config.toml
d_model = 128
norm_eps = 1e-06
attn_scale = 0.177
init = "uniform"
init_std_up = 0.0437
weight_decay = 0.0
final_lr_fraction = 0.03
train_tokens = 124700000
Each number is 50 + 10 x the weight over its row's rms, rounded and kept within 0 to 99. Layers, rows and columns count from 0. The size before them is the row's rms in percent of the matrix's.

# layer 8 MLP down (transposed), 512x128, rms 0.26, rows 108-135, columns 0-127
089:35 66 54 40 74 59 62 69 64 51 33 60 56 49 50 53 54 50 51 43 40 41 40 65 51 52 58 62 63 40 58 45 57 39 43 65 51 45 52 65 56 53 52 38 36 42 41 41 49 69 62 31 34 59 53 39 54 35 57 69 60 58 53 40 56 57 60 40 35 46 65 53 56 39 47 48 49 46 49 69 70 57 59 51 49 32 47 55 44 46 42 51 46 38 47 64 64 52 56 46 47 36 59 70 44 38 62 49 55 57 44 70 36 52 47 45 66 49 47 56 54 63 62 49 44 46 64 38
098:47 51 38 47 61 37 45 53 53 52 53 60 50 74 65 37 63 53 67 61 47 46 48 56 64 48 50 40 48 51 56 33 59 49 44 56 57 50 71 56 68 68 45 68 46 50 55 37 37 47 61 48 61 29 34 46 48 52 27 38 52 62 34 43 43 48 40 39 44 50 63 54 43 49 57 51 39 37 51 45 63 42 22 38 54 34 60 51 63 53 51 50 65 38 57 48 37 51 38 42 50 62 51 46 53 45 47 61 59 41 59 57 58 35 64 38 45 62 59 47 61 64 48 38 36 45 47 39
104:36 44 47 53 47 35 61 62 54 50 55 35 39 88 60 44 48 47 57 40 45 45 56 41 57 54 53 54 59 56 65 45 51 48 53 54 54 41 56 60 52 37 39 31 57 27 39 43 59 39 33 59 66 40 54 42 43 65 67 53 52 55 69 50 45 56 78 38 60 48 51 53 40 60 36 49 39 68 52 46 51 40 61 61 65 58 41 51 64 52 49 47 40 38 46 53 48 51 58 45 53 50 51 51 52 33 54 41 47 54 60 45 44 49 61 49 63 38 51 27 69 51 41 61 58 66 48 56
105:32 49 27 57 48 43 52 59 61 49 51 43 61 32 39 60 57 71 52 43 42 46 44 58 60 39 55 52 47 40 40 31 47 56 41 54 48 51 56 65 41 58 58 45 45 39 46 56 50 50 47 50 40 69 52 51 49 64 68 57 52 56 47 59 63 63 43 49 59 55 43 71 36 44 48 38 35 39 69 45 63 39 57 44 43 17 43 31 44 52 53 63 59 45 46 49 72 52 44 52 41 51 42 54 61 62 50 52 53 29 34 50 55 61 54 33 53 55 51 64 42 40 49 44 40 58 63 42
101:42 62 51 43 47 42 39 45 57 42 24 35 63 44 50 41 54 61 50 46 41 46 53 47 51 41 68 45 57 61 52 47 65 44 61 38 31 51 59 50 47 71 66 61 61 48 41 29 50 62 48 49 40 38 57 56 49 42 56 41 39 42 62 35 80 46 59 53 44 61 51 45 46 43 27 30 70 51 59 46 54 56 46 46 45 62 46 44 57 51 62 45 43 61 59 54 48 58 54 51 27 43 55 62 48 58 45 43 40 55 54 46 58 54 50 54 41 43 11 57 46 52 55 43 41 49 48 46
097:49 62 61 46 50 55 52 52 38 58 44 53 58 58 49 45 54 50 24 57 56 41 44 36 33 64 68 56 65 44 48 69 53 67 52 45 42 40 53 57 48 48 40 48 53 57 61 49 51 39 72 42 56 54 45 35 56 42 47 49 60 29 41 50 53 44 61 38 64 57 56 51 51 46 57 41 68 25 63 45 36 50 64 41 41 51 56 41 40 56 59 54 55 53 45 30 69 57 48 49 35 73 46 54 39 47 53 45 66 44 62 47 65 61 43 53 65 61 32 44 42 71 39 55 62 52 46 47
092:49 49 68 48 50 35 46 48 49 70 62 36 51 43 51 46 52 65 70 34 29 46 40 44 52 44 47 51 56 54 55 52 55 58 37 57 48 31 35 45 48 58 40 26 30 49 22 44 73 52 47 43 58 31 50 50 44 55 36 53 51 52 55 40 42 56 46 55 45 48 47 23 53 45 30 49 43 35 54 51 63 59 41 65 52 60 59 66 48 59 61 46 28 56 64 54 49 53 50 50 57 70 57 68 52 45 55 49 48 61 57 37 58 65 59 50 46 56 51 56 55 43 57 45 46 51 49 49
104:41 26 39 50 47 52 63 43 57 52 59 66 44 63 42 29 52 59 40 52 54 58 49 59 42 47 38 42 45 39 58 50 54 54 55 37 45 45 54 48 39 55 42 51 58 47 54 54 58 48 37 51 51 69 58 52 39 58 23 35 46 40 46 75 39 64 54 59 33 69 58 48 62 42 42 40 53 47 38 35 51 52 44 59 53 33 45 66 74 52 41 58 78 49 47 49 37 36 49 63 58 55 38 54 59 52 57 66 62 52 46 33 39 47 58 45 45 64 48 51 43 48 60 61 42 57 57 41
088:72 52 51 63 45 44 44 63 72 59 60 44 46 50 53 52 57 46 48 55 44 72 52 58 37 45 48 64 51 38 56 52 32 47 46 46 45 54 59 43 70 68 39 29 61 46 44 50 53 67 45 63 56 46 57 71 32 58 59 31 39 57 48 63 68 39 50 53 67 46 41 41 46 54 41 44 50 56 50 55 36 43 51 41 46 56 68 44 38 46 45 60 64 57 54 44 45 48 44 48 52 64 61 52 52 39 36 38 67 37 54 60 41 43 58 64 57 53 27 42 46 66 42 42 54 65 39 47
118:62 44 56 44 31 56 67 58 53 31 63 70 49 56 57 43 57 55 47 45 56 54 56 44 57 46 52 56 61 59 39 49 52 57 54 61 46 56 41 46 46 43 44 56 33 64 32 53 55 53 64 46 47 39 40 52 42 59 32 52 30 47 63 57 42 67 40 59 46 56 51 54 54 54 44 70 33 57 51 55 46 46 58 55 45 60 52 43 46 46 59 56 53 45 70 69 35 26 36 51 53 43 53 69 46 35 34 61 57 73 43 29 41 39 55 51 49 49 56 62 52 68 54 41 46 37 32 54
094:43 43 44 51 49 66 46 52 54 52 49 58 40 62 48 53 42 33 37 45 33 44 42 34 52 43 54 57 55 26 48 48 78 31 50 44 59 53 60 68 55 58 54 51 45 53 58 38 49 47 72 67 52 36 40 58 43 44 63 63 41 60 34 55 55 46 39 43 51 29 70 40 50 52 57 56 46 62 48 40 60 61 38 51 41 70 65 49 57 48 44 43 42 56 62 34 46 42 50 47 58 54 42 55 46 31 35 41 56 47 54 51 53 46 51 67 53 51 61 55 37 45 49 49 64 24 64 35
093:35 42 58 47 59 29 54 60 47 38 57 40 55 61 67 41 49 63 42 30 38 45 41 58 48 69 41 52 48 52 46 66 53 53 60 48 47 60 54 68 54 49 48 62 56 64 48 48 32 54 46 74 43 54 60 42 51 49 33 56 62 64 52 58 45 72 52 37 61 36 61 57 40 21 54 57 34 65 49 62 54 62 45 63 42 45 58 54 40 56 47 67 57 48 52 64 55 53 46 60 59 48 31 38 65 53 36 49 52 43 49 44 52 57 51 50 66 47 52 59 40 46 71 54 51 45 64 62
101:51 50 44 57 47 44 31 56 83 53 66 68 47 38 54 50 49 46 51 29 39 49 53 53 57 63 50 46 45 48 67 53 47 71 46 37 34 47 64 55 35 42 42 46 38 54 67 64 61 48 41 42 43 41 48 44 47 38 44 43 52 48 86 59 51 47 47 50 59 54 60 45 56 47 35 51 59 50 49 44 40 44 62 47 41 56 51 56 61 41 58 51 49 64 55 43 43 36 66 66 54 53 60 41 50 58 51 53 45 34 51 51 45 55 60 46 54 57 74 53 52 57 47 61 38 66 68 28
107:43 39 31 51 51 53 57 54 30 66 64 52 50 51 53 72 63 72 44 30 43 52 55 64 43 59 68 51 49 47 58 38 57 61 45 49 49 44 49 64 46 41 50 45 63 58 42 69 64 53 49 50 55 28 47 81 56 46 56 61 50 61 50 42 51 52 40 54 56 58 45 47 55 51 40 82 54 39 45 39 61 58 47 47 69 53 42 56 54 61 50 65 51 53 47 48 52 47 59 53 58 55 52 65 35 48 53 58 34 66 43 56 57 52 42 56 50 47 26 52 44 43 58 42 42 42 57 36
103:58 47 48 42 38 41 49 36 47 53 56 44 33 40 47 33 41 57 39 39 42 47 62 40 52 63 62 53 23 41 62 47 56 66 44 61 62 27 39 53 31 56 40 46 50 47 51 69 50 37 44 49 46 29 52 45 37 52 45 49 43 52 62 42 35 48 57 54 63 53 51 48 61 61 43 48 42 46 53 45 52 56 40 65 51 44 27 52 65 69 46 52 42 41 59 57 69 34 57 38 53 48 55 49 48 56 31 34 50 58 52 64 63 47 45 55 37 51 42 52 72 29 53 61 51 63 54 43
096:52 38 39 59 46 47 52 61 64 49 38 54 67 49 50 55 47 55 43 64 36 52 36 37 52 50 38 40 50 70 50 47 36 37 51 73 42 63 53 65 48 51 41 48 25 36 52 41 47 39 45 71 48 66 53 42 42 47 24 51 57 64 47 44 42 28 47 42 42 44 56 52 58 47 55 33 44 51 43 40 56 37 50 41 33 45 48 37 33 28 49 59 46 58 43 40 60 51 42 56 53 57 43 30 47 58 39 49 48 43 42 53 63 57 46 64 44 56 76 61 44 41 54 57 52 54 49 47
096:29 22 38 65 46 51 36 46 62 49 59 33 38 42 46 35 59 40 53 35 51 44 71 43 55 49 46 62 60 41 50 56 39 44 54 42 56 34 49 48 71 50 43 76 60 66 51 56 41 34 42 45 44 61 53 45 45 39 42 74 50 47 35 56 43 55 43 50 43 48 48 62 52 54 34 31 43 49 39 41 47 44 54 38 55 38 53 49 50 32 48 56 53 60 31 67 55 39 39 50 46 47 41 56 56 57 53 64 56 42 48 51 40 70 56 58 48 41 58 56 52 56 46 49 48 67 62 47
092:51 58 53 45 36 40 65 68 66 36 37 53 63 44 52 47 54 64 69 57 66 44 39 38 63 51 57 43 48 43 53 44 70 22 39 58 53 46 48 59 54 47 45 67 45 48 46 41 46 51 31 22 50 60 36 38 62 65 34 40 54 50 59 52 38 71 56 52 56 64 47 65 64 48 45 39 62 41 55 57 51 64 58 61 46 55 39 33 41 42 55 56 38 60 39 44 47 44 53 47 38 48 41 48 54 57 46 58 51 43 48 59 54 48 61 43 41 61 61 37 43 53 40 61 58 57 53 34
102:40 51 30 57 46 44 37 52 51 66 60 57 49 54 42 44 38 49 48 45 51 37 41 42 70 41 60 47 48 58 58 27 70 57 56 55 80 53 47 58 46 56 44 55 55 39 43 50 52 33 46 31 44 54 40 48 45 42 37 56 65 55 47 49 49 52 74 34 66 49 45 52 61 42 29 68 48 52 50 57 65 47 42 51 49 43 58 62 63 38 46 40 56 59 47 41 70 40 57 58 40 54 65 54 52 49 69 49 47 48 37 58 55 37 42 56 36 45 55 50 39 49 39 69 53 60 38 35
110:48 54 74 49 52 30 58 71 59 43 46 29 51 45 45 84 57 58 46 33 44 39 36 52 54 56 33 47 60 53 40 50 47 47 52 47 40 58 57 62 33 42 44 53 52 42 44 49 22 66 50 52 40 52 51 57 53 46 54 50 45 58 59 57 48 45 53 34 46 52 54 55 48 56 38 45 57 54 42 51 52 45 36 54 38 46 38 51 46 43 52 50 29 61 45 74 47 35 55 64 49 50 36 58 59 41 53 64 49 57 44 41 58 46 69 57 29 61 29 42 55 47 47 43 37 32 58 52
112:44 63 45 55 66 40 48 57 31 54 60 61 47 32 50 48 47 50 52 39 42 38 60 53 52 49 65 59 67 28 50 48 50 48 51 46 45 40 44 71 52 38 47 56 63 51 57 46 52 36 52 76 39 70 55 59 47 51 49 66 58 41 58 51 53 62 44 60 56 71 61 55 57 37 51 40 54 38 52 46 53 59 54 58 49 51 17 56 50 48 43 44 42 49 67 38 58 45 42 47 35 52 55 67 42 59 46 50 43 54 37 61 69 52 62 62 42 54 17 51 62 57 41 47 57 49 49 51
085:41 41 51 36 51 65 48 45 60 67 53 74 47 38 40 37 58 48 43 47 50 39 52 48 57 43 57 59 46 43 62 50 42 48 33 58 34 58 73 60 45 56 85 50 64 55 60 50 46 55 46 42 56 47 44 59 56 59 37 57 51 59 38 57 63 38 45 47 46 46 41 65 80 53 43 47 64 48 55 56 69 48 36 52 56 56 49 50 65 63 52 52 55 50 44 54 60 41 53 48 54 41 38 65 41 50 58 51 59 47 62 55 33 43 34 49 44 35 54 51 58 59 69 45 42 46 63 71
100:39 48 48 41 48 51 42 49 60 61 33 59 50 42 61 56 49 73 30 61 35 42 43 29 68 43 32 63 37 36 50 52 51 40 51 46 42 32 53 49 53 72 63 47 55 57 29 55 49 42 56 53 41 48 30 42 53 54 46 40 48 54 57 59 38 58 41 55 48 46 46 33 59 46 57 67 43 52 55 48 60 47 50 71 59 55 42 54 65 47 51 40 48 52 52 37 48 54 51 43 60 41 45 46 46 35 46 40 28 52 50 59 66 60 59 55 35 43 44 47 82 40 58 36 54 46 59 52
097:34 57 54 32 43 48 30 52 54 53 51 59 52 29 49 50 49 58 40 45 47 31 46 43 50 45 49 36 49 66 46 46 59 45 75 45 46 58 68 56 50 60 41 52 52 42 41 57 58 46 58 83 52 64 48 42 44 51 52 52 28 55 34 52 50 56 35 80 48 38 56 51 43 44 55 50 62 44 43 38 59 49 44 56 49 43 50 54 59 64 46 51 37 60 45 41 40 49 50 42 39 47 42 47 44 63 29 47 38 32 45 49 55 52 61 60 44 70 41 70 61 54 60 53 45 42 66 66
095:43 45 26 48 52 62 34 52 46 64 59 61 57 68 36 51 54 51 38 44 43 47 69 50 56 51 40 42 40 37 53 48 40 56 47 37 40 45 40 50 56 41 53 57 37 55 65 57 50 65 50 18 53 53 43 47 57 45 53 35 60 51 59 45 59 33 46 38 47 30 59 40 54 56 50 58 47 59 56 47 37 63 47 52 44 46 55 60 44 61 57 54 57 36 50 57 39 59 43 34 46 67 70 46 49 40 54 55 69 41 46 58 58 48 46 33 36 44 46 38 60 50 32 62 56 53 63 23
118:54 56 61 46 56 38 63 43 52 52 50 38 63 29 62 66 64 41 68 30 58 42 47 65 45 38 49 38 50 43 63 44 39 57 54 58 47 49 66 72 40 52 59 57 52 45 42 48 51 55 41 50 34 52 50 52 58 33 40 43 37 49 52 65 51 49 53 33 48 59 59 56 57 44 54 29 43 60 47 62 33 52 55 57 31 55 47 32 67 36 40 43 28 51 52 49 47 53 53 39 55 41 49 44 57 42 44 71 45 51 35 40 53 44 45 44 65 43 53 54 63 59 62 58 32 57 73 48
092:52 41 33 44 47 52 49 45 42 49 69 60 59 53 44 50 62 58 33 60 44 39 29 33 52 51 43 61 42 51 50 62 59 39 44 43 57 21 51 54 47 63 75 36 62 33 45 43 62 41 44 48 56 50 54 49 43 47 46 37 39 61 33 50 44 43 53 60 40 48 49 55 43 52 54 48 46 54 49 50 56 48 60 36 38 51 71 70 54 55 29 53 39 49 37 46 51 55 58 41 56 59 35 35 34 66 40 46 42 45 44 43 51 53 63 63 49 45 81 51 49 49 52 56 49 64 59 34
096:42 46 47 49 34 52 64 37 37 43 40 51 36 21 42 52 51 64 49 39 53 56 49 38 34 54 53 51 50 55 60 53 32 60 47 46 42 36 33 68 48 34 57 41 49 57 68 53 41 33 57 35 43 59 51 54 57 42 61 51 34 58 53 65 37 40 27 64 59 79 42 41 43 55 38 58 59 49 36 51 40 59 67 53 34 47 44 46 53 45 47 58 42 48 51 38 47 46 38 46 56 40 50 46 47 61 50 63 42 35 49 42 60 52 69 54 50 53 63 56 55 56 49 43 61 54 67 57
# layer 8 MLP up, 512x128, rms 0.249, rows 109-135, columns 0-127
109:49 47 37 39 52 39 47 32 40 67 61 54 48 41 57 40 71 42 58 57 44 58 42 54 44 55 47 43 51 33 72 61 51 62 53 65 54 51 43 53 55 47 65 60 53 68 43 36 39 53 52 57 44 54 38 63 48 49 45 47 32 50 39 38 43 52 39 40 54 51 37 63 48 43 44 53 45 33 50 57 60 59 42 46 66 67 63 60 56 52 29 55 59 65 26 56 53 38 51 52 55 54 55 44 56 52 66 53 78 41 58 43 56 42 58 34 64 41 56 54 42 25 56 50 57 58 36 53
096:74 53 36 42 46 62 58 42 44 45 32 38 52 41 34 60 47 60 48 50 57 48 41 49 53 46 52 51 58 46 52 22 43 46 70 48 48 60 65 49 51 75 52 69 39 41 47 37 53 55 60 56 42 55 40 54 56 45 40 30 29 44 64 50 56 37 56 68 45 57 59 37 44 56 42 47 58 50 28 57 56 47 57 49 61 54 56 52 48 52 55 49 62 53 52 54 44 42 63 41 56 51 41 69 35 55 56 67 41 47 47 67 54 45 55 40 33 67 47 66 44 57 50 34 40 34 62 44
100:45 37 57 53 41 58 52 29 40 55 45 46 39 64 46 65 39 38 46 39 48 48 56 74 56 51 61 42 59 56 52 37 50 45 56 48 49 25 67 43 47 59 40 49 68 50 47 47 49 55 60 59 41 60 47 50 42 48 50 51 51 67 36 55 72 50 37 46 60 42 40 54 71 50 57 63 46 50 61 38 38 16 54 37 44 59 56 63 62 50 51 53 40 34 43 39 51 42 54 40 52 46 59 36 53 57 45 70 57 45 57 41 55 43 55 39 74 45 57 55 52 49 53 73 61 60 50 46
097:40 54 52 40 39 44 39 48 40 50 35 46 50 45 54 64 63 46 60 56 39 57 60 45 50 26 61 61 58 61 52 52 53 34 65 45 33 50 53 58 64 41 61 55 53 48 50 55 38 51 36 48 58 51 49 76 38 41 53 48 49 38 39 55 48 21 56 47 62 34 54 40 57 48 44 52 58 45 44 58 52 68 68 40 49 56 44 45 58 53 28 57 73 50 44 55 67 42 43 52 43 37 41 45 64 51 66 38 46 70 44 35 59 72 51 49 44 33 52 55 59 54 53 58 51 41 62 56
101:59 67 56 63 49 58 52 59 50 63 49 46 47 43 52 45 62 50 52 60 57 65 57 60 36 72 61 60 30 34 71 55 57 51 61 54 50 48 42 54 30 55 61 52 64 67 38 60 39 36 66 61 62 55 54 40 50 45 49 47 38 45 51 52 47 43 48 54 42 38 50 31 41 55 54 61 53 47 48 54 48 43 64 33 50 36 55 37 51 47 57 39 48 34 46 26 64 64 32 45 39 37 42 48 56 45 45 53 61 38 50 39 58 54 37 49 57 35 32 57 71 44 41 47 55 65 37 56
097:68 63 76 59 53 74 46 37 41 54 47 29 52 35 39 50 51 55 61 57 41 63 53 48 49 50 34 52 54 59 69 63 51 47 41 40 50 67 43 60 61 55 62 57 55 46 56 30 45 60 49 71 52 58 33 62 48 68 31 49 52 45 52 47 56 51 55 36 38 51 55 50 74 28 50 52 57 51 37 51 47 52 58 53 39 50 39 60 60 43 44 60 43 45 45 59 48 68 38 42 53 53 55 67 52 57 47 71 42 50 49 66 53 51 57 43 42 46 61 38 39 42 45 60 61 41 47 43
099:48 26 58 38 33 45 46 39 57 59 48 66 64 57 40 38 52 41 47 43 55 51 43 60 44 52 49 49 40 55 60 51 49 57 41 55 42 39 25 52 40 47 44 65 57 51 58 36 54 29 40 62 41 61 54 51 57 64 64 47 78 47 56 43 46 51 63 60 41 56 59 39 53 35 37 67 49 50 45 51 55 42 49 47 37 35 54 66 53 57 29 54 49 54 63 41 49 76 42 44 57 41 28 47 60 67 55 34 52 56 71 56 52 51 40 47 53 44 57 32 39 51 53 44 54 48 51 45
092:55 63 79 38 63 55 51 46 44 48 19 52 50 39 52 33 49 40 54 40 63 42 47 50 58 42 41 65 67 43 52 61 51 30 51 69 46 45 52 48 43 48 57 35 50 51 45 63 32 39 74 40 48 28 65 72 48 43 50 44 52 48 44 45 50 46 59 54 70 44 44 61 45 61 54 51 58 62 40 47 63 45 29 51 57 60 50 58 45 59 58 42 43 36 47 47 55 53 50 33 49 62 64 38 38 60 46 44 55 51 47 57 64 48 44 43 56 51 44 30 46 49 54 38 49 45 58 42
110:43 31 45 54 38 45 59 42 37 43 53 69 60 52 42 71 47 52 40 67 61 47 55 47 47 41 50 40 65 42 48 57 32 51 38 42 49 43 55 51 55 48 56 69 44 49 57 46 58 48 73 59 43 62 45 31 45 61 58 38 52 43 30 42 68 60 50 81 56 45 54 53 61 41 54 59 70 57 53 51 59 60 59 63 44 59 42 40 53 56 32 40 50 59 53 37 37 50 57 53 47 49 51 65 53 56 46 65 75 54 50 45 40 38 57 51 49 27 50 41 51 55 48 43 36 46 56 63
097:43 60 57 45 40 53 59 40 51 40 45 50 39 58 49 38 60 51 57 54 38 59 48 49 58 70 31 50 41 50 49 51 43 48 60 51 53 52 63 30 47 26 47 49 46 43 47 59 50 56 42 57 38 52 63 53 53 57 40 28 47 43 45 59 40 71 50 55 44 63 60 40 41 72 55 44 78 35 50 43 44 40 61 78 48 45 50 47 43 63 37 51 42 44 45 51 51 45 29 52 61 31 57 38 44 47 35 54 55 50 54 58 64 64 67 27 56 57 54 30 50 51 63 40 52 47 54 42
107:51 35 59 47 44 39 55 42 28 43 32 50 64 62 34 24 52 45 50 66 44 46 58 38 50 46 71 56 53 48 47 57 64 78 59 44 46 51 37 37 57 43 45 55 42 59 46 54 41 37 50 60 56 50 57 61 61 63 44 45 43 64 41 56 63 50 38 34 46 43 71 58 54 40 53 34 50 39 61 60 49 52 47 54 58 58 33 52 40 59 55 58 61 47 58 45 50 58 36 57 59 66 50 58 41 44 44 71 48 49 47 49 54 51 54 52 44 57 58 57 52 28 34 45 59 73 40 62
099:52 44 46 70 48 47 36 45 33 62 36 38 35 55 44 43 33 47 57 67 46 62 58 41 39 62 42 50 56 31 45 45 34 37 49 48 44 60 50 38 67 68 44 52 50 42 51 32 32 60 46 60 45 54 48 46 55 47 68 53 38 49 59 56 57 47 67 60 34 43 40 63 47 48 51 45 58 52 69 67 52 63 37 39 38 50 40 32 56 48 62 43 35 38 41 43 48 51 55 49 49 39 34 37 47 51 50 55 41 34 61 42 40 52 72 54 44 54 57 62 53 37 35 49 56 48 34 40
101:51 51 52 40 37 50 53 52 50 55 39 30 46 60 41 69 43 53 49 26 58 45 69 69 49 38 37 35 39 52 41 60 60 37 56 47 52 35 57 34 50 45 64 35 41 37 53 49 54 49 30 47 42 65 51 52 39 56 79 37 52 56 57 26 54 60 72 54 45 51 53 62 43 37 53 50 40 45 40 66 46 65 47 62 56 64 33 45 67 47 58 57 50 51 39 39 61 54 41 54 50 47 55 54 44 51 52 50 40 38 45 53 38 41 53 60 59 46 50 56 38 45 52 66 33 43 43 59
096:58 41 52 64 40 59 35 55 48 60 46 57 54 62 34 43 44 40 50 62 63 50 55 60 53 29 40 52 50 60 52 42 66 52 56 61 45 57 32 35 52 60 66 44 35 53 40 52 54 50 46 41 37 46 44 49 50 55 56 41 54 64 34 32 72 60 52 54 29 64 61 64 31 56 38 39 56 41 55 74 60 66 40 44 49 49 41 44 46 42 37 58 66 43 53 46 43 48 56 36 57 60 42 58 43 50 57 48 50 45 63 41 48 48 51 38 42 58 58 44 78 59 45 30 55 53 48 62
101:46 57 45 52 39 65 41 37 73 46 39 51 51 48 53 59 50 35 56 55 45 43 59 41 63 54 35 41 61 43 49 36 44 68 54 28 54 51 35 38 34 44 51 60 50 40 52 59 45 67 56 55 34 57 63 45 51 38 56 44 47 49 56 63 50 70 55 48 62 54 32 57 29 44 44 54 63 57 55 68 49 43 58 54 49 57 43 66 61 56 39 46 35 35 57 51 44 59 57 40 37 71 37 36 43 43 62 51 32 62 59 50 46 55 65 41 44 49 57 58 59 49 37 38 34 60 43 38
098:43 58 64 60 64 38 43 48 47 48 65 29 64 55 50 35 47 53 51 70 55 70 52 53 45 52 46 47 49 45 50 38 46 25 50 43 56 47 65 34 41 47 42 40 49 43 43 62 38 43 42 59 33 63 49 47 52 40 50 63 45 63 42 38 55 48 62 62 53 44 47 43 51 52 66 35 66 34 67 38 47 45 47 53 42 39 47 58 31 47 36 68 52 52 58 50 51 57 40 47 55 60 36 67 49 48 44 41 37 40 43 60 63 67 57 35 37 48 47 37 62 59 38 53 55 37 69 66
098:50 66 53 64 38 38 37 40 40 58 46 51 46 48 56 42 57 52 49 46 60 36 42 47 41 49 23 44 56 55 48 50 41 56 75 56 46 53 53 29 61 42 48 69 43 58 43 41 46 55 49 63 44 42 61 54 31 51 36 38 54 41 52 39 35 61 39 43 55 45 59 25 54 53 52 49 41 52 53 61 55 36 41 47 64 57 39 65 41 56 38 62 51 59 32 56 65 42 49 32 38 58 46 33 38 42 56 54 59 54 42 63 50 49 56 48 68 50 65 61 74 38 48 48 44 41 62 41
097:43 59 54 34 44 51 71 35 54 47 45 54 52 56 42 68 49 48 57 56 51 64 44 49 38 63 55 33 51 51 37 62 37 55 67 43 36 62 39 50 43 53 43 46 32 59 48 53 41 81 43 39 32 42 54 75 54 48 55 43 39 47 44 50 49 46 58 50 25 63 60 57 52 58 55 51 44 47 54 28 42 52 52 56 45 45 63 42 49 71 56 47 48 55 48 59 42 75 41 43 50 44 46 42 50 30 41 56 48 50 76 39 47 58 59 42 47 58 63 49 50 62 44 60 46 51 60 50
106:52 55 48 39 52 44 40 44 59 54 55 37 60 59 53 55 45 47 46 53 38 64 51 57 43 43 40 39 62 50 59 65 53 56 29 44 69 52 57 58 67 59 50 39 53 57 53 49 51 31 50 58 52 43 36 78 35 65 64 61 26 48 53 61 48 50 44 40 60 37 43 68 59 41 60 61 50 69 39 40 55 46 71 44 55 54 41 57 42 49 45 46 28 50 63 57 50 52 53 42 50 42 32 47 59 46 61 68 59 64 55 49 39 44 53 33 39 52 53 65 45 48 51 54 33 70 49 61
087:48 45 76 61 42 46 42 49 55 37 41 37 51 50 53 47 67 36 74 46 28 47 43 42 46 58 62 60 50 63 48 51 54 47 42 38 41 65 41 40 42 58 55 39 31 58 52 45 46 58 29 28 34 58 29 53 54 52 59 59 58 53 33 54 58 57 52 37 39 51 65 26 47 50 55 64 52 40 64 49 37 49 52 55 31 46 46 64 55 55 62 49 73 54 66 55 51 61 51 46 35 33 49 64 52 43 45 42 63 54 48 49 43 60 50 51 56 51 52 66 54 41 51 50 39 53 43 49
099:46 51 38 47 44 40 46 58 50 41 58 59 47 54 51 44 38 48 48 53 56 57 50 60 49 44 57 62 48 61 53 60 58 56 40 49 34 39 38 43 55 60 62 30 51 51 46 39 43 42 46 62 40 52 66 68 57 60 33 60 65 72 44 66 68 34 61 37 51 40 58 35 55 62 77 51 46 28 47 29 39 57 45 37 38 52 56 60 64 44 30 54 45 56 49 57 53 51 54 57 31 54 60 55 49 51 52 65 40 47 69 58 54 58 74 36 37 46 50 45 56 56 53 46 46 42 68 53
098:62 49 53 68 33 65 68 55 49 69 39 55 41 39 58 47 45 49 48 35 45 54 61 58 60 57 49 38 69 35 52 65 47 58 65 55 45 44 42 56 39 58 40 55 40 39 38 37 61 50 53 52 46 25 45 44 54 47 51 37 38 50 48 54 52 40 38 50 58 52 51 68 45 49 71 57 56 59 54 62 40 34 54 59 61 63 55 54 57 50 56 63 39 53 40 32 39 51 50 57 46 54 44 55 56 63 49 77 41 48 52 50 51 27 56 46 25 40 47 39 59 51 46 55 40 74 58 57
095:52 46 49 55 44 59 78 65 43 49 46 40 51 67 39 41 67 47 49 46 34 60 44 36 42 47 49 45 49 57 32 33 49 67 63 38 46 34 60 38 52 58 63 34 48 46 64 56 39 52 36 67 47 48 33 58 42 39 49 47 49 50 46 57 41 45 64 29 66 40 48 50 41 74 51 44 67 52 48 53 50 41 39 59 47 55 48 45 39 50 55 52 46 42 47 73 46 63 40 72 47 49 60 41 67 57 50 40 54 56 33 43 40 48 56 49 37 43 72 50 42 49 51 43 53 60 50 41
099:57 56 53 55 33 42 69 59 60 43 45 56 55 44 47 38 52 46 52 52 75 52 50 49 42 57 45 44 38 68 59 53 44 50 63 46 60 56 44 44 46 49 42 59 50 50 49 47 49 54 53 57 49 34 16 49 62 61 44 44 35 52 67 57 62 50 71 60 39 51 55 48 57 49 40 55 65 45 47 81 53 43 41 69 57 33 53 39 50 42 37 43 40 56 73 55 65 48 47 48 47 49 21 35 44 38 54 54 65 48 57 54 54 38 52 41 33 59 48 46 53 46 60 38 47 42 45 45
105:50 44 47 70 42 65 52 51 39 44 42 48 42 51 33 43 57 54 52 49 40 56 69 50 45 32 50 39 58 58 56 46 59 54 57 39 68 58 59 36 55 56 57 42 59 37 68 55 42 48 66 47 66 37 57 51 43 37 62 41 45 48 48 47 52 50 73 59 50 64 46 47 75 37 42 50 69 57 61 25 47 38 49 39 31 55 49 45 69 39 55 44 56 36 64 50 53 59 49 60 62 45 60 42 50 52 54 52 41 50 43 40 56 39 43 44 65 49 41 37 47 33 60 53 42 39 38 31
092:71 69 29 40 48 53 60 64 55 34 57 49 31 46 61 55 43 45 50 59 47 44 74 51 44 36 57 63 47 44 41 48 28 52 43 43 49 50 35 42 59 55 51 57 41 70 61 55 40 57 61 50 59 59 55 66 46 45 46 35 41 45 43 47 55 68 43 38 62 52 62 50 52 54 54 45 47 62 62 42 55 19 54 42 56 64 57 45 51 44 52 42 60 51 23 45 59 54 70 48 57 59 40 31 42 42 63 53 43 40 63 55 47 35 64 56 37 52 48 48 56 45 60 49 56 44 49 45
091:45 65 38 55 67 41 63 51 54 55 45 54 51 71 55 55 57 39 48 36 57 62 47 51 56 55 49 58 53 61 50 48 51 58 33 45 62 61 54 45 66 48 41 49 35 52 47 60 19 56 55 44 49 26 75 50 52 67 39 51 61 32 64 41 60 48 54 48 43 28 64 57 70 45 50 53 60 34 53 33 57 43 63 36 71 50 47 57 47 44 55 47 49 41 57 49 53 57 62 44 61 42 48 54 51 53 34 39 59 46 52 71 52 38 45 55 46 33 38 35 48 52 55 57 52 56 40 48